config.yaml
hidden_size: 256
qk_norm: false
lr_head: 0.0083
decay_fraction: 0.606
decay_shape: "linear"
final_lr_fraction: 0.0
max_seq_len: 256
z_loss: 0.0001
Each number is 128 + 32 x the weight over its row's rms, rounded and kept within 0 to 255. Layers, rows and columns count from 0. The size above them is the row's rms in percent of the matrix's.

# layer 4 attention query, 256x256, rms 0.18, rows 203-229, columns 0-255
size [ 96  93  93  97 105 103  95  99  94 104  97  96  96  97  98 101  98  93  99 101  96  95 108  96  95 103  95]
[[ 43 112 119 183 130 138 117 133  53 142 126 102  48  99 113 105 146 172 101 103 152 178 119 111 124 162 138  87  92 122 141 110 154 134  64 176 125 100 122 134 167 133 152 170 113  84 130  72  55  73 156 175 147 135 177  89 150 109 103 125 118 118 104 132  72 166 140 158 104 108 135 140  97  84 189 155  87 166 104  96 104 120 162 176 127 139 135 126 140 160 116 126 107 144 160  86  95  90  94 110  64 158 155 111 162 134 163 128 125 137 153 106 169 139 132 100 185 107  69 156 114 158 119 123 152 167 141 104 202  99 181 113  93  91 141  99 156 136 131  71  64 108 135  97 125 155 126 127  78 158 119 205 118 144 152   0 101 102 119 149 129 131  86 157 171 158 135 150 149 163 128  61 152 115 109 132 161 189  71 122 203 134 125 106  91 119 193 104 134 137 107 113  91  78 135 115  96 150 135  57 198 139 166 116 116 122  72 142  94 109 135 108 128 105 155 142 119 115 123 141 133 162 149 127 144 138 137 142 171 144 127 195 126 143 140 104 138 126 112 147  89 134 183 105 164 163 130 126 139 132 123 117 127 146 170 102]
 [143 162 111  95 147 118 125 129 108 131 124 128 180 155 151  75 144 126 147 113 131 111 170 165 106  85 129 109  60 121 232 145 140 142 163 139 110 128 180 169 130  86  69 130 108 174 141 151 153 115 163 105 101 138  83 154 159  96 128 158 152 149  85 164 165 129 127 101 144 204 133 144 108 130 137  80 114 112 100 165 133  99 144 153  99 110 122 104 166 156 104 186 191 125 136 130 104 159 145 177 140 131  59 198 114  98 124 152 117 127  95 127  92 159  83 161 139 127 142 120 183  88 122 137 205  85 127  98  63 124 135 132 153 137 134 103  89  90 106 127  86  92 126 143 142  32 112 136 134 200 146 133  64  91  68 125 137 102 125 119 120 139 126 166  93  82 128 167 142 144 165 117 154 146 201 150  79  86 232 130 135  93 170 137 152 198  50 169 108 145 117 141 114 131 124 126 141 111 106  92 117  89 151 141 153 137  99  94 155  86 129  63 109 123 138 154 142 148 103 153 107 147 123 103 166 169 129 156 108 150 168  92 156 163 192  79 103 144 139 120 149 195 131 125 118 176  89 149 122 151 165  73 109 119 148  94]
 [134 140 121  84 171 128 126 143 118 167 167 166 156 118 121 107 156 113 136 116 162 202  75 160 126 172 114  66 125 133 142  63 152 102 101 137 150  44 103 113 181 150 148 151 112 121  81  96 164 108 167 145 136 135  66 130  96 144 174 171 134 163 126 118  41 125 178 174 129 159 166  60 150 159 128 163  41 144  48 161  65 123 146  84 154 136 109 124 107 136 128 118  88 165 111 170  65  81  91 135 163 171 138 117  75  92  88  87 111 124  97 117 124 102  70 125 164 131 107 137  92 163 146 131 156  95 122 123 150 144 158 168 134  81 137 122 187 163 107 117 167 160 143 151 116 146  96 145 159 108 169 133 146 181 117 145 101 119  87 228 124 140  58 135 110 152 138  95 109 151 133 194 100  90  94 175  74 143  74 108 115 182 133  90  68 109 123 134 105 118 145 139 133 109 110 114 140  82 135 124 167  76 131 114 165 211 141 125  84 122  98 112 170 126 129  94 140 139 159 141 154 146 129 169 163  93 120 160 122 151 152 124 100 145 166 105  97 135 159 131 115 166 122 103 144 107  71 140 141 100 138 102  92 132 172 158]
 [187 126  55 126 131 139 161 143 112 144 150 188  75 121 110 102 182 161 145 125 141 154 142 159  67 169 148 118 166 156 153 129 142 108 103 147 169 152 110 115 108 107 137 126 172 144  84 137 171 122 118  83 151 147 149 122 129 141 104 113  88 141  93 166 181 141 157 134 114 111 112 128 141 128 147 135 102 120 170 101  84 114 120 125 177  84 194 171 123 169 156 231 178 138 108 106 127 177 140 162 158 130 135 162 100 111  51  82 146 153 171 128  68 101 182 151 143 145 148 131 133 171 119 121 115  92 131 163 100 154 108 124 185 140  82 157 151 115 122 159 163 105 146 174 159 139 171  69 159 176 163  97 126 137 168 132 130 125  82 113 115 157 144 164 118 111 121 155 122 142 118  92 140 188 162 110 162  64 127 124  94  84 131 145 130 124 106 188 122 113 177 158 136 151  97  94 128  81  92 145 187 147 136 123 175 179 162 109 197 102 136 132 125  95 145 229  97 178 129  84 136 111 131 152 116 122  38 163 119 141 105 176 205  87 142  74 161  90  99 139 122 148  87 114  42 138  85 124 131 109 120 135  95 131  92 144]
 [125 125 167 110 127 143  68 131 125 193 165 128 160 145 159 179 120  93 107 101  90 159 158 125 116 161  95  78 127 115  47 141 120 112 213  93  80 132 122 106 109 108 127  74 129 136 110 125 121 133 185  87 202 139 140 153 145 101  87 134 151 134 137 158 122 147 121 165 161  75 104  87 158  70 126 113 131 126 166 135 119 154 125 187 122  98  86 159 150 146 157 155  96 145 134 157 150 150 117 158  92 130 149  87 102 191  64 123 165  75  95 144 131 125  95 137 100  52 139 142 126  85  85 156  90 123 142  94  97 103 150 109 100 106 163 144 162  87 138 149 137 167 118 128 162 166 151 153 203 117  94 109 111 163 130 183 113 156 140 175 159 205 150  95 135 149 135 134 133 159 115 157 170 202 110 160  83 170 205 148 192 132  48 152 104 173 141  80 140  94 140 169  80 100 109 117 144  93 120  75  92 158 139 117 157 127 160  92  78 141 159 148 128  92 123 155 111 110 130  92 126 189 130 149 144 138 158  57 178 124 119 164 114 157 170 131 132 150 156 112 125  89 119 118  52 111  85 122 149 127 136 152 136 163  57 123]
 [160 182 168 120 147 118 103 137 162 143 145 108 144  91 111 109 102 108  77 148 110  86  94 117 149 103  80 150  77 144 139  90 189 116 141  80  49 133 170 129 158 112 152 191 156 174 110  68 139 153 135 151  92 104 125 116 128 147 153 109 141 136 190  96 149  98 120 131 160 145 172 211 127  89  89  87  80 111 193 135 129  95 135  64 164 177 128  63  94 136 142 108 172 132 144 143 101 158 168  97 140 118 124 114 134 144 122 161 146 103 146 158 187 151 138 164 116 120  85 143 132 105  81 123 176 176 182 150 128 116 154 123 167 104  64 190 133 122 110  95  94 227  85 147 128 148 144 137 154 103  82 105 112  53 101 126 142 132 154 105 166 142 179 131  94 104 140 178 135 153  50  66  83 138 165 135 163 145 119  88  91 157 176  83 188 147 110 107  79 132 127 136 166 165 104 111 142 140 112 108 126 108  73 149 136  65 139  96 166 124 165 181 132 192  67 122 175 142 143 108 121 107  73 161 135 105 114  76 105 162 106 160  90 140 146 162 139 114 109 123 140  81 138 135 128 123 148 127 117  94 127  88 162  99 123 146]
 [148  94  90 121  95 140 126 156  76 132 130 150 132  84 113 101 154 119  85  69 182 116  99 126 115 141 129 110 121 165 191 189  72 148 112 146 104 152 133 136  87 134 147 118 135 144  81 114 193 108 148 111 156  84 173 162 132 140  99 120 110 133 182 121 160 125  84  75  63 114 116 190 121 165 168  83 161 128 135 137 106  84 173 139 155 176 157 189 141  99  99 146 195 127 134 115 162 169  79 103 162 138  96 134 134 127 110 184 102 141 118 126 128 138 152 167 137 152 125 173 124 110 114 139 158 104 186 229 113 104 172 123 112 117 118 101 113 112 145 115 157 157  79 117 115 111  44 156 124 139 130 137 139 103 153 129 138  80 110 107 155 138 198  74 118 113 141 161 143 151  89 119  96 148 101 108 134  84 128  88 112 134 137 146 103 147 110  85  91 153  99 176 118 171 137 104 123 134 101  83 171  99 108 153 111 147  99 158 127 124 122  51 149 169 128 120  88  96  96 175  78 154 148 142  94 200 183  63 142 136 187 170 116  78 192  92 119 103 133  78  84 149 150 152 105 148 168 193 131 156  96  44 132 100 163  83]
 [179 104  77 113 156 148  91 123 101 110 138 164 123 128 159  81 133  85 126  92 102 124 178 128 105 135 135  88 154 162 135 101 107 134 116 149  44 127 158 150 138  99 175 110 164 160 103 131 167 125 131 125 138 140 149 107 155 138 164 126 128 129 140  73 117 179 169 115 135  58 178  79 124  90 122 150 100  68 127 105  90 128 143  78  88 144 160 122 134 147 160  85 143 148 156 105 169 145 125  78 153 144 171 160 121 127 129 135  99 104 137 104 145  81 105  93 126 158 177 120 129 151  97  83 142 178  71 166 123 113  65 133  57 145 156 133 132 157  98 125  88 101 178 121 116 136  99 103 127 194 130 152 136 166  72 152 104  79  86 164 139 182 164 120 148  85 150  87 104 108 150 148 172 152 145 159 198 134 100 200  78 159  59 184 142 133  82 128 176 202  61  74 121 151 208  73  99 135 168 157 122 125 159 133  83  87 123 144 117 140 139 170 111 132  99 101 147  86  80  40 102 150 107 145 153 130  81 101 150 114 122 136  85 149 120 148  92 104 144 130 117  95 113 109  69 150 139 114 179 143 197 166 124 138 126 122]
 [137  99  90 133 165 101 151 119 146 118 115 167 123 145 113 101 118 148  53 127  86  95 104 101 150 154  84  46  75  69 129 107  75 151 123 107 100 123 119 139 141  94 171 145 141 144 166 108  85 112 145 133 163 141 126 124 169 172 154 190 129  99 155 134 159  97 160 139 116  84 135 138 116 101 109 106 162 110 142 167 144 125 105 159 113 152 169  76 145 130 118  97 128 120 125 144  82 145 130 101 115 105  47 128  94 165 131 168 163 169 130 149 109 143 129  75 114 149 213 102 125 148 137  70 163 204 153  93 162  74 147 153 168  71 132 144 148  81 181 109 139  75 144 116 128 121  99 162  77 141 168 124 108 106 125  84 152  73 167 134 144 173  80 155 152 181 134 129 120 172 160 145 150 135 160 171 143  64  95 125 155 136 169 159 123 176 202  91 128 188  85  78  98 114 124 118 125 140  89 129 124 180 144 164 154 118  92 121 235  81  72 114 118  83  94 134 112 121 146 123 159 130 113 136 131 150 126 164  88 151 193 147 139 190 149 165 123 128 126  48 107 141 120 105 145 188 148  76 153 134 120 192 123 150 131 107]
 [ 82 101 132  99 155 109 123 157  94 119 108 101 122 128 173  93 104 145 183 135 133 106 127 122 105 113 140 114 111 155 103 200 132  73 126 101 111 126 159 118 144  86 179  99  72 171 112 125 107 117 146 173  96 141 108 129  79 111 136 109 175 175 111  94 112 135 154 110 136 113 154 120 165 105 161  63 103 129 173 157 106 148 153 150 106  96 104  94 170 141 108 139 130 198 170 157 103 121 160 124  79 168 122  95  97 173 158 121 109 105  76  58 169 118 110 105 116 155 149 138 139 105 120  75  94 114 145 124  96  61  83 150  86  97 122  94  93  97 112 117 173  86  55 179 140 105 159 148  87 159 170  76 150 138  88 113 114 116 139 195 167 100 113 116 126 136 124 161 169 100 134 157 169 103  81 120 165 130 105 105  92 144 152 113 123 186 143 113 167 116  51 136 154 134 116 129  44 120 152 166 153 148 133 142 128 112 141 140  79 117  72 173 157  86  59 153  79  93  93 215 122 102 170 156 129  33 174  55 130 126  91 115 136 178 141 122 118  91  74 167 139 124 108 116 175 137 190 132 157 117 139 151 113 182 126 146]
 [128 118 149 136 138 112 183  80 199 136 184  94 105 111  89 105 108  66 105 128 113 117  76 125 148 149 112  77 218 157 148  96 119 120 158  86 139 143 124 110 133 150 119 153 157  86 158 162 120  79 149 129 114 128 139 153 121 128 169 108  99 127 155  77 109 155  92 102 118 137 139 152 103 143  80  90 138 103 129  79 183 149 143 158 114 136 170 175 122 181  90 175 168 179  91 136 131 132  81 126 115 115 116  89 139 190 155 196  98 121 111 118 180 130  93 145 122 107 145  89 114 125 182 119 102 168  69 115 123  89 123  88 141 118 129 123 127 169 129 166 175 154 169 131 149 161 123 161 186 171 134 235  64 139 119 151 122  92 148  97 170 140  99 155 163 150 148 122 115  87 116 122 115 161 104 143 158 135  96 144 193 114 115 104 136 132  97 119 140 123 160 157 171 158  90 174 111 162 114  83 148 164 136  65 129 111  71 221 172 137 184 105 117 121 144  88 120 125 110 115 127 120 122 128 155 143 116 156 169  90 157 153 149 111 110  77 124 201  99 128 106 134  71 103 150 108 135  55 208 162 192 154 171  71 153 142]
 [ 87  67 220 134 141 126  97 143 130  83 161 196  87 154 170 101 179  87 119 127 139 132  58 123 176 111 178 145 168  82 169  94 184 131 141 120 110 146  38 168 100 135 116 156  62  90 155 191 128 128  91 152 121 140  95 131 145 128 112 119 146 168 133 165 136 136 114  78 112 139 157 190 119 183 134  96  97  98  81  83 146 117 114 106 145 115 171 100 166 141  71 148 173  89 158 118 101 135 110 154 120 121 168 116 133 155 130 150 124 118 121 129  99 111 140 100 128 148 135 104 150 151 187  95  79 161 194  78  78 157 120 137 153 137 152 124  95 163 205  87 126 121 168 178 112  94 168 137 115 158 140  91 140 115 160 126 123 115 125 128 118 158  81 126 110 141 113 150 184 173 140 147 119 124 116 103 120  91  95 130 225 124 168 154 134 133 190  85 143 181 122 122 121 122  88 123  74  88 137 105 182  98 157 110 154 139  68 118 114 100  66 143  83  94 104 146 141 131 121 129 138  95 117 114 132  97 115 145 140 121 109 151  94 153  85 162 128 188 172 135 171 171 131  37 142 112 100 133 109  70 176 114 140 147 124 185]
 [175 137 109 169 115 123 147  94 122 176 140 107 113  72 109 112 142 135 182 109  65 120  64 160 167 119 146 111 118  88 133 179 165 129 120  93 104 162 224 122 122 191  77  86 140 127 158 168  98 135  92 101 121 140 146 134  90 144 131 165 123  88 106 124 115 139 139 108 156 128 139 132 166 136 179 126  54 138  83 132  86  87  80 203 125 106 126 107  63 160 158 173 127 156 106 145  95 141 167 108 172 103  99  80 128 159 114 101  98 140 104  73 107 113 187 138 109  58 132  54 178 121 134 118 171 131 151  89 129  87 164  83 149 137 141  81 103  93 144 131 181 152 121 178 151 154 121 182 124 198 165  91 140  96 158 129 145 134  59 118 160 125 128 180 159 136 113 114 140 128 145 168 119  96  83 133 126 143 139 148 106 131 187 151  97 144 135 110  51 124 183 126 142 101 138 131 185 141 132  88  91 202 155 132  84  92 135 121 121  76  87  82 137 136  83  70 117  87 111  99 173  87  96 133 104  97 116 126 145  91 174  82 156 141 111 150 109 116 175 110 167 119 181 111 125 141 113 193 100 130 124 165 128 110 169 119]
 [143 149 152 109 176 172 155 140  96 110 128 107 109 119  99 160 127  63 160 138 150 126 145 142  93 139  48 116 135 141 150 163  66 191 167  88 135 122 205 131  88 143 167 159 163 116 103 130 147 121 121 112 156 152 103 116 117 154 120  83 134 147  86 177 167  99 179 137 142 222 103 175 105 170 123 116 175 140 148 134 101 111 162  86 169 158 113 112  97 128 130 149  95 148 145 194  60 102  60 133 130  88 186 138 135 132  96  32 110 184 173 155  92  64 109 141 114  74 120 103 166 130 122 113 137 117 192  70 191 113 162 105 177 111 140 129 134 106 171 141 162 116 100 194 126 138 123 124 147 121 154 145 111 153 160 138  91 145 128  80  83 118 160 111 142 136 108 121 148 164 134  95 123 163 100  73 108 147 157 128 160 104 123 107 156 124 156 154 118  93 139 155 123 151 125 155 113  96  78 126  80 105  72 142 187  80 119 138  80 148  77  71 143  99 123 152 138  52 107 148 131 139  84 137  73 152 180 119 120  82 201 115 141  90 126 113 190 137 121 145 130 157 133 154 164 137 121 137 121 139  56 117 146  79 143 156]
 [ 84 154 106 102 178 115  94 170 160 117 155  98 162 159  62 122 181 144 144 135  99 160  72 131 120 149  80 150 168 132 187 134 112 114 142 173 102  73 147 140 146 112 148 106  86 113  79 147  72 104 148 134 135  65 154 162 127 158 134 156 135 100 165  88 165  50 116  86 132 166  78 132  77 106 136 140 139 113  91 131 159 183 195 147 162 124 140 191 160  43 132 135  95 108 184 142 182 146 118 124 105 131 164  73 138  86  89 114 131 141  67 156 141  93 114 120  74  96 139  81 169 157  98  84 101 154 130 142  85 135 106 123 119  81 125  80 143 109 171 153 169 102 108 110  88 122 111 144 118 107 124 106 100 120 131 116 136  78  23 230 127 132 173  99  99 104  82 134  70 103 118 143 147 147 172 111 103 112  88 105 159 137 137 121 148 159  97 155 114 187 131 117 103 130 160 185  80 164 129  64  82 125 169 143 159 132 119  80 157 125 158 113 105 105 128 153 152 199 117 155 150 110 136 130 138 148 120  94  84 138 129 163 153 153 136 128 120 133 206  84 111 119 127 133 166 160 165 104  92 134 133 150 107 180 116 140]
 [100 122 155 121 136 136 135 103  81 165 142 103 132  91 112 133 172 126 126 124 124 166 127  57  82 130  82 137 147 168 122 126  74 110  74 134 185 159 101 116 136 123 107 119 127 124 144  80 135  68 120  88  93 131 143 117 158 124  75 186 140 149 164  81 121 162 146 148 149  76 135 131 126 155 114 113 163 118 129 151 214 108 165 146 159  80 161 115 102 124 160  68 137 152 110 108 108 158  90 126 101 143 145 136  86 153 121 145  95  67 139 178 154  88 101 114 105 150  53 105 128 182 127 133 109 108 132 152 159 114 130 148 149  71  97  38 148 192 142 145 176 152 114 123 126 167 118 135  32  84 194 111 123 142 149  98  90 141 146  53 117 108 136 160 145 152 110 178 103 134 126 107 218 180 126 125  82 128  46 120 133 149 101 183 128 188 144 149 103 130 113  90 184 104 156 147 158  82 109 135 157  78 145 106 117  21 147 127 109 159 157 114 169 104  99 181 114 132 166 134 164  97 120 131  78 164 129 113 100 105 108 139 108 109 153 202  99 155 156 135 138  79 154 117 123 170 140 136 121 121 159 114 169 161  89 155]
 [102 139 139 116  96  99 143 137 108 157 137 160 175 125  44 200 137 134  79 165 112 119 161 116 102 126 146 120 165 121  53 107 141  94 143 150 147  72 128  93  81  97 103 161 136 149 129  83 144 103 126 137 147  89 158 103  84  84  77  71  89 189 121 126  88 107 155 110 129 147 123 169 159 181 103 159 150  94 127 149 143 131 184  82 128 144 122 123 176  98 166  83 122 106 150  81 114 171 145 170 109 110 125 169 113 149 129 110 169 113  87 113 112 170 193 122  95 133 166 135  88 145 114  71 134  95 172 192 124 108 161 144 154  89 145 193 147 140 172 156 128 130 103 161 108 154 156 138 135 152 125  85  63 203 145 171 157 161 148 127 106 193 149 106 115 178 125  97 125 110 143 142 162 158 113 151 106 113 123 157 143 113 113 108 123 104 100 112 133 146 178  69  69 129 148  77 165 131 167 137 166 127 141 131 177 126 149 135 122 127 163 116 177  88 116 141 131 173 149  95 119 193 197 150 107 131 180  74 118  88 139 153 141 109  96 120 132  74 197 184  10 147 100 120 104 136 174 117  75 125  97 116  96 124  98 122]
 [ 99 100 128 163  99  96 113  99 129 149  44 143 128 113  83  80 169 137 105  88 131 157  76 114  91 154 156 109 162 205  91 155 160 138 139 135  93  86 170 141 124 115  82 163  84 157 140 128 110 152 152 107 111 149  96 133 133 170  98 141  95 136 156  27 144 134 127 151 175 135  85 110 134 133 156 155 133 157 118 138 136 177 116 109 158 164 174 139 109 192  35 146  85  64 136  76 116  72 122  84 160 121 150 143 163 129 125 142 166  94 126  70  96 140 137 109 126 141  99 143 139 132 104 154 113  71 146 149 118 132 183 208  90 143 153  86 174 147 161 165 147 138 194 111  96 175 143 129 160 129 116 117 148  90  52 163  86  57  96  66 113 109 109  76 129 118 128 166 114 134 127 181 108 185 160  99 144 108 169 150 155 201 134 120 138 146 172 119 113  89 128 117  98 145 143 164 134 139 170 123 155 138 149 134  62 124 137  99  83 158 118 128 144 104  97 156 126 100 102  96 146  91 150  95  92  71 106 114  79 159 150 122 132  89  79 158  73 123 188 115 139 146  82 128  82 101 146 153 133 172 128 182 104 152 111 135]
 [151 124 112 114 114 125 124 159 171  95 117 143 159  99 120  92 149 112 123 164 134 157  85 210 170  83 153 160 174 131 130 105 112 146 107 142 169  85 100 151 167 183 199 138 123 151 126 107 151 134  71 131 134 159 156 115 127 157 157 145 134 171 166 135 121  53 148 151 143  72 102 150 125 164 160 154 110 100 127 126  90 105 150 108  75  53 115 117 177 112  94 121 134 148 108 156 105  42 181 133 156 121 105 114 144 106 118 196  70 161  71 110 118 139 107 144 132 131 120  92 136 113 120 201 201 119 109 140 186 172 111 130 125 150  64 158 186 158 115 158 114 153 119 106 137 112 183 124 124  87 116 137 119  59 194  92 159  80  72 118 164 136 100  96 151 101 129 116 145  86 119 186 153  71 189 177 123  96 168 157  70  39 131 130 149 154 139 203 130 138 163 150 162 115 118 106 133 113 179 142 122  87 129 132 106 139 132  88 146 145 117 131 186 105 126 122 141 109 165 146 130 106  73 124 177 183 122 120 128 145 168 137 132 100  82 131 124 122 118 119 119 140 101 172 154 150 145 176 143 143 130 137  88 220  86 163]
 [118 119 129 187 121 115 104 139 131 146 154 129 162  93 175 205 177 162  80 131  72 132 121 120 138  92 114 109  90 153 137 184 110  97 179 181 119 164 151 132 169 205 107 133 163  56 207 128 187 134 110 131 135 166 139 100  92 100  68 159 182 148 116  87 130 155  91 153 130 137 166 159 110 125  95 128 118 137  85 144 175 115 144  34 152 106 199 107 123 128 114 173 151 142  99 141 185 120 159 154 182  95  94 122 122 109 156 128 111 142 126 119 185 166 132 138 150 114 168 172  80 152 106  87 100 146  96 135  44 112 105  94 171 127 175 126 108 136 122  89 180 141 118 199 148  80 146 117  99 134 125  62 151 197 148 118 135 127 122  94 136  99 177 133 160  95 134  90 159 100 111  97 179 141  97 119  70 135  86 114 150 151 147 112 125 128 103 163 137 106 129 222 105 144 126 127 155 165 173 112 178 135 115 171 163 126 116  98 148 165 182 144  77 151 117 120 136 118 112 106 134  80 130 126 117 194 132 101 120 113 129  62  60 152 141 171 126 137 143 135 142 115 164 122 121 165  88 158 167 135 166 168 136 142 158 157]
 [160 138 130 185  94 128 167 112 116 139 132  89 124 151 102 148 130  94 146 116 144 171 111  99 139 161 142 189  80  94 176 125  56  79  83 139 152 104  45  81 129 144 172 222 158 160 151 175 113 158 132 110 136 114  90 102 124 109 146 158 154 134 156 108  96 151  78 134 145 195 155 140  79 152  74 120  62 204 138 150 170 110 157 128 171 140 108 121  90 212 141 169 159 166 145 117 140  34 128  84 134 185  85  96 166 130 136 172 135  95  91 111 183 147 143 138 134 149 158 165 125 144  62 116 146 128 158 120 128  97 158 127 209 143 138 106 155 116 115 131 145 157 142 118  97 163 118 120 112 113 125 168  99  91  98 153 148 100 153 100  99 156 140  59  95  89 137 120 164 159 121 109  90 105 122 197 118 103 129  53  97 145  89  94 115 134  88 191 125 157 187 131 112 150 145 113 148 191 121 132 133 148 130 158 129 139 156 156 119  83 162  60 102 151 133 148 120  82  67 125 143 139 111 120 105 107 187 159 110  70 130 106 181 117 132 107  97  67 135 142 132 151  94 136 131 147 110 148 144 130 143  82 125 157 159 155]
 [158 103 104 131 131 159 142 109 143 172 139 180 146 130 174 132 139 143  97 118 153 123  70 111 175 130 138 145 131 104 149 120 153 112  94 161 167  91 142 122 153 154 147 175  70 122 123  91 136  82 113  65 122 163 106  86 152 116 161  96 133 104 180 168 134  97 166 132 155 119  71  99 111 136 183  97 148 154 180  85 183 117  92 147  89 146  81 103  98 130 105 123 119 126 166 162 132 139 136 139 108 136  49 120 156  80 103 138 140  88 144 112 141 198 118 153 151 119  83 123 122 105  84 146  95  64 167 149 152 156 164 151 158 154 169 119  77  85 150 108 128 104  76 149  97  98 172 114 143 179  73 120 150  76 144 150 192 181 129 135 163 101 107 183 119 133 121 101  67 108 192 137 130 197 158 134 130  85 104 144 162 133  97  74 148 117 168 162 138  79 137 144 178 134 102 138 120 177 148  86  97 161 129 133 102 124 138 144 133 132 154  85 148 140 162  99 116  83 153  77 198  82 164 125 115 246  99 116 121 184 117  93 160 125 156 154 121  73 155 143 108 151 133 147  73 160 125 140 140 143  90 135  54 206 155 117]
 [107 136 105 148 139 172 101 122 107 120 168  99 140 120 172 139 191  97 149 149 173 143 115 104 150 155  28 162 136 124 142 132  98 129 106 116 188 153 148 119 104 137 101 116 101 150  64 148 114 139 162  85 120  85 114  73 162 181 146 102 132 100 109 129 167  87  75 123 133 107 165 128 108 166 122 119 165 167 149 203 126 141 100  86 127  97  67 131 210 155 134  77 128 131  69 126 144 176 168 175 121 165 126 119 105 117 143 110 108 174 113 111 206 150 121  94 147 174 130 161 127 137 138  88 154 131 159 175 106 138 142 160  67  80 108 122 143 176 116 115 119 166 107 161  73 145 102  68 156 128 151 136 155 101  95 111 172 168 134  81 191 155 107  56 157 144 114 112 176  83 168 137 166 146 159 141 100  95  66 151 106 136 138  61 122 120 103 139 112 133 114 116  36 148 118 106 181 148 127 143  94 179  90 136 191 108 122  84 122 159  81 121 148 186 128 163 125 149 133  99 116 169 172 171 141 123  84 110 174 137 122 120  96 123  44 152 109 149 125 146 108  77  87 171  90  98 118 113 180 153 147 161 110 112 152 121]
 [103 145 125 131 177 122 124 107 105  95 107 129 162 113  73 140 134  99 102 104 147 134 108 136 145 133 162  90 134 138 145 105 132 171 125 119 177 143  88 102 115 129 135 164 115 126 125  98 110 139 115  68 140 183 122  77 116 176 130 143 122  89 148  64 115 108 117 147  83 143 131 133 134  81  99 159  96  63 137 123 107 134  93  98 133 117  84 158 107 110 140 176 181 108 147 176 131 138 112 141 121  86 139  97 179  95 159 124 146  71 103 119 152 152 150 112 119 152 162 107 152 180 159 124 122 137 142 175 179 154 155 110 133 116 189  98 191 113 117 176 112  54 123 163  93 186 177  95 178 153 136 101 145 138 106 103 108 149 121  99 139 158 182 121 193 196 166 196 125  71 166 105 160  93 105  58  93  92 127 115  51 153  84 174 176 119 193 129 144 130 115 132 132 119 142 112  62 167 145 108 131 124 139 102 151 135 103 131 197 108  94 148 142 145 120 139 165  45 108 126  87 175 119 112 115 114 118 123 106  94  90 108 190 154 115 134 175 153 109  70 224 119  95 160 157 105 168  90 142 112 166 223 141 172 142 171]
 [141 152 119 115 131 113 126 178 122 149  83 139 126 132 128  92 139 113 123 117 154 130 183 119 171 146  99 175 182 182  78  98 140  92 117  93 109 135 104  89 100 134 100 109 152  97 142  96  90 161  84 125 120  89 105 114  81 110 123 122 110 145 161 147 105 118 119 139  99 172 164  85 145 100 146 126  95 205 139 156 184 118 129 118 141 110 134 113 140 172 152  90 145 133 128  41 190  99 130 133 173 123 137 120 110 133 219 117 116 115  87  48  98  99 134 119  84 146 115 181 115 122 161  94 121 101  95 113 120 139  72 143 185  62 156 154 147 106 154 118 136 160 108 156  68 156  75 109 120 105 128 135 109 158 121 177 124 121 141 109 141  96 168  43 152 169 125 119 133  91 109 105 113 176 154 117 195 122 132 128 134  60  98 125 139 131 119 120 150 124  96 124 146 160  82 140 128 107 124 101 178 144  50 156  91 109 146 119 119 155 171 129 152  93 203  87  97 158 161 148 116 106  84 176 100  43  64 107  85 148 177 167  61 155 125 106 138  88 100  53  86 124  64 137 189 170 135 164 154  87 117 162 164 135 148 107]
 [117 121 132 126 151 120 187 171 135 134 145 122 100 144 185 135 131 114 134  81 104 107 100 174 130 143 155 139 108 100 131  95 140 189 128 114 104 129  59 121 134 111 131  96 126 108 175  86 164 118  90 140 146  97  96  81 239 123  97 125 130 162  88 116 101  98 102 112 124 128 130 138 102  64  95 161 117 142 108  64 188 157 118 135 124 156 130  25  85  79  99 135 139 175  99 159  97 135 157 106 150 116  91 127 130 110 102 131  57 147 124 129 113  72 147 138 104 129 118 166 142  75 164 123 205 116 125 196 177 136 135 110 126 127  90 146  94  98  92  88 153 212  81  87 159 124 140 124 162 109 118 119 108 172 103 125 107 164 153 180  75 110 201  93 159 118 135  99 148 126  97  95 132 118 155 136 142  72 138 121 130 104  43 109 150 132 109 130 132 130 145 105  73 194 125 131 136  81 120 207 122 204 163 105 134 146 111 112 143 189 109 140 145  97 130 105 141 102  86  94 124  85  82 132  98  75 140 139 154 158 188 116 139 123  93 141 124 188 148 181 127  96  65 100 135  85 103 129 103 158 148 137  95 113 170 169]
 [ 82 102 153 107 204  62 177 181 155 206 141 119  93 120 108 114 125 134  89 131 122 133 117 204  97  82 201 111 121 161 119 122 125 144  94 136 107 106 105 123 134 155  94 114 124  58 119 156  76 131  96 175 108 170 137  89 168 170 175 118 139 132 157  96 168 117 145 114  87 136 113 131 188 145 128  63 159  93 129 172  88 103 130  69 166 130 119 193 135 153 138  77 114 132 163 153  88 185 161 152 157 118 127 169 109 150  94 125 147  93 115 149 136 142 123 122 100 167 120 186  82 112 100 112 151 158 146 113 141 120 143  79 130  99 139  99  85  76 137  96 135 149  93 130 118 126 128 191  94 139 129 183  97 173 145 127 164 119  99 140 117 181 111 146 145 110  71  97 172 170 129 151 100  95 120 155 141 134 158 138 157 143  75 164 153  94 157 120 107 208 127 124 136 128  70 175 140 130  72 117 134 138 130 126 155 139 134 205  58 152 114 117 188 102 168 120  41 120  92  96 150 174 154 132 141 222 121 169 111 166 126 128 176 159 161 141  99 177  98 113 108 107 141 137 109 137 137 156 115 147 147  85  93 101 106 183]]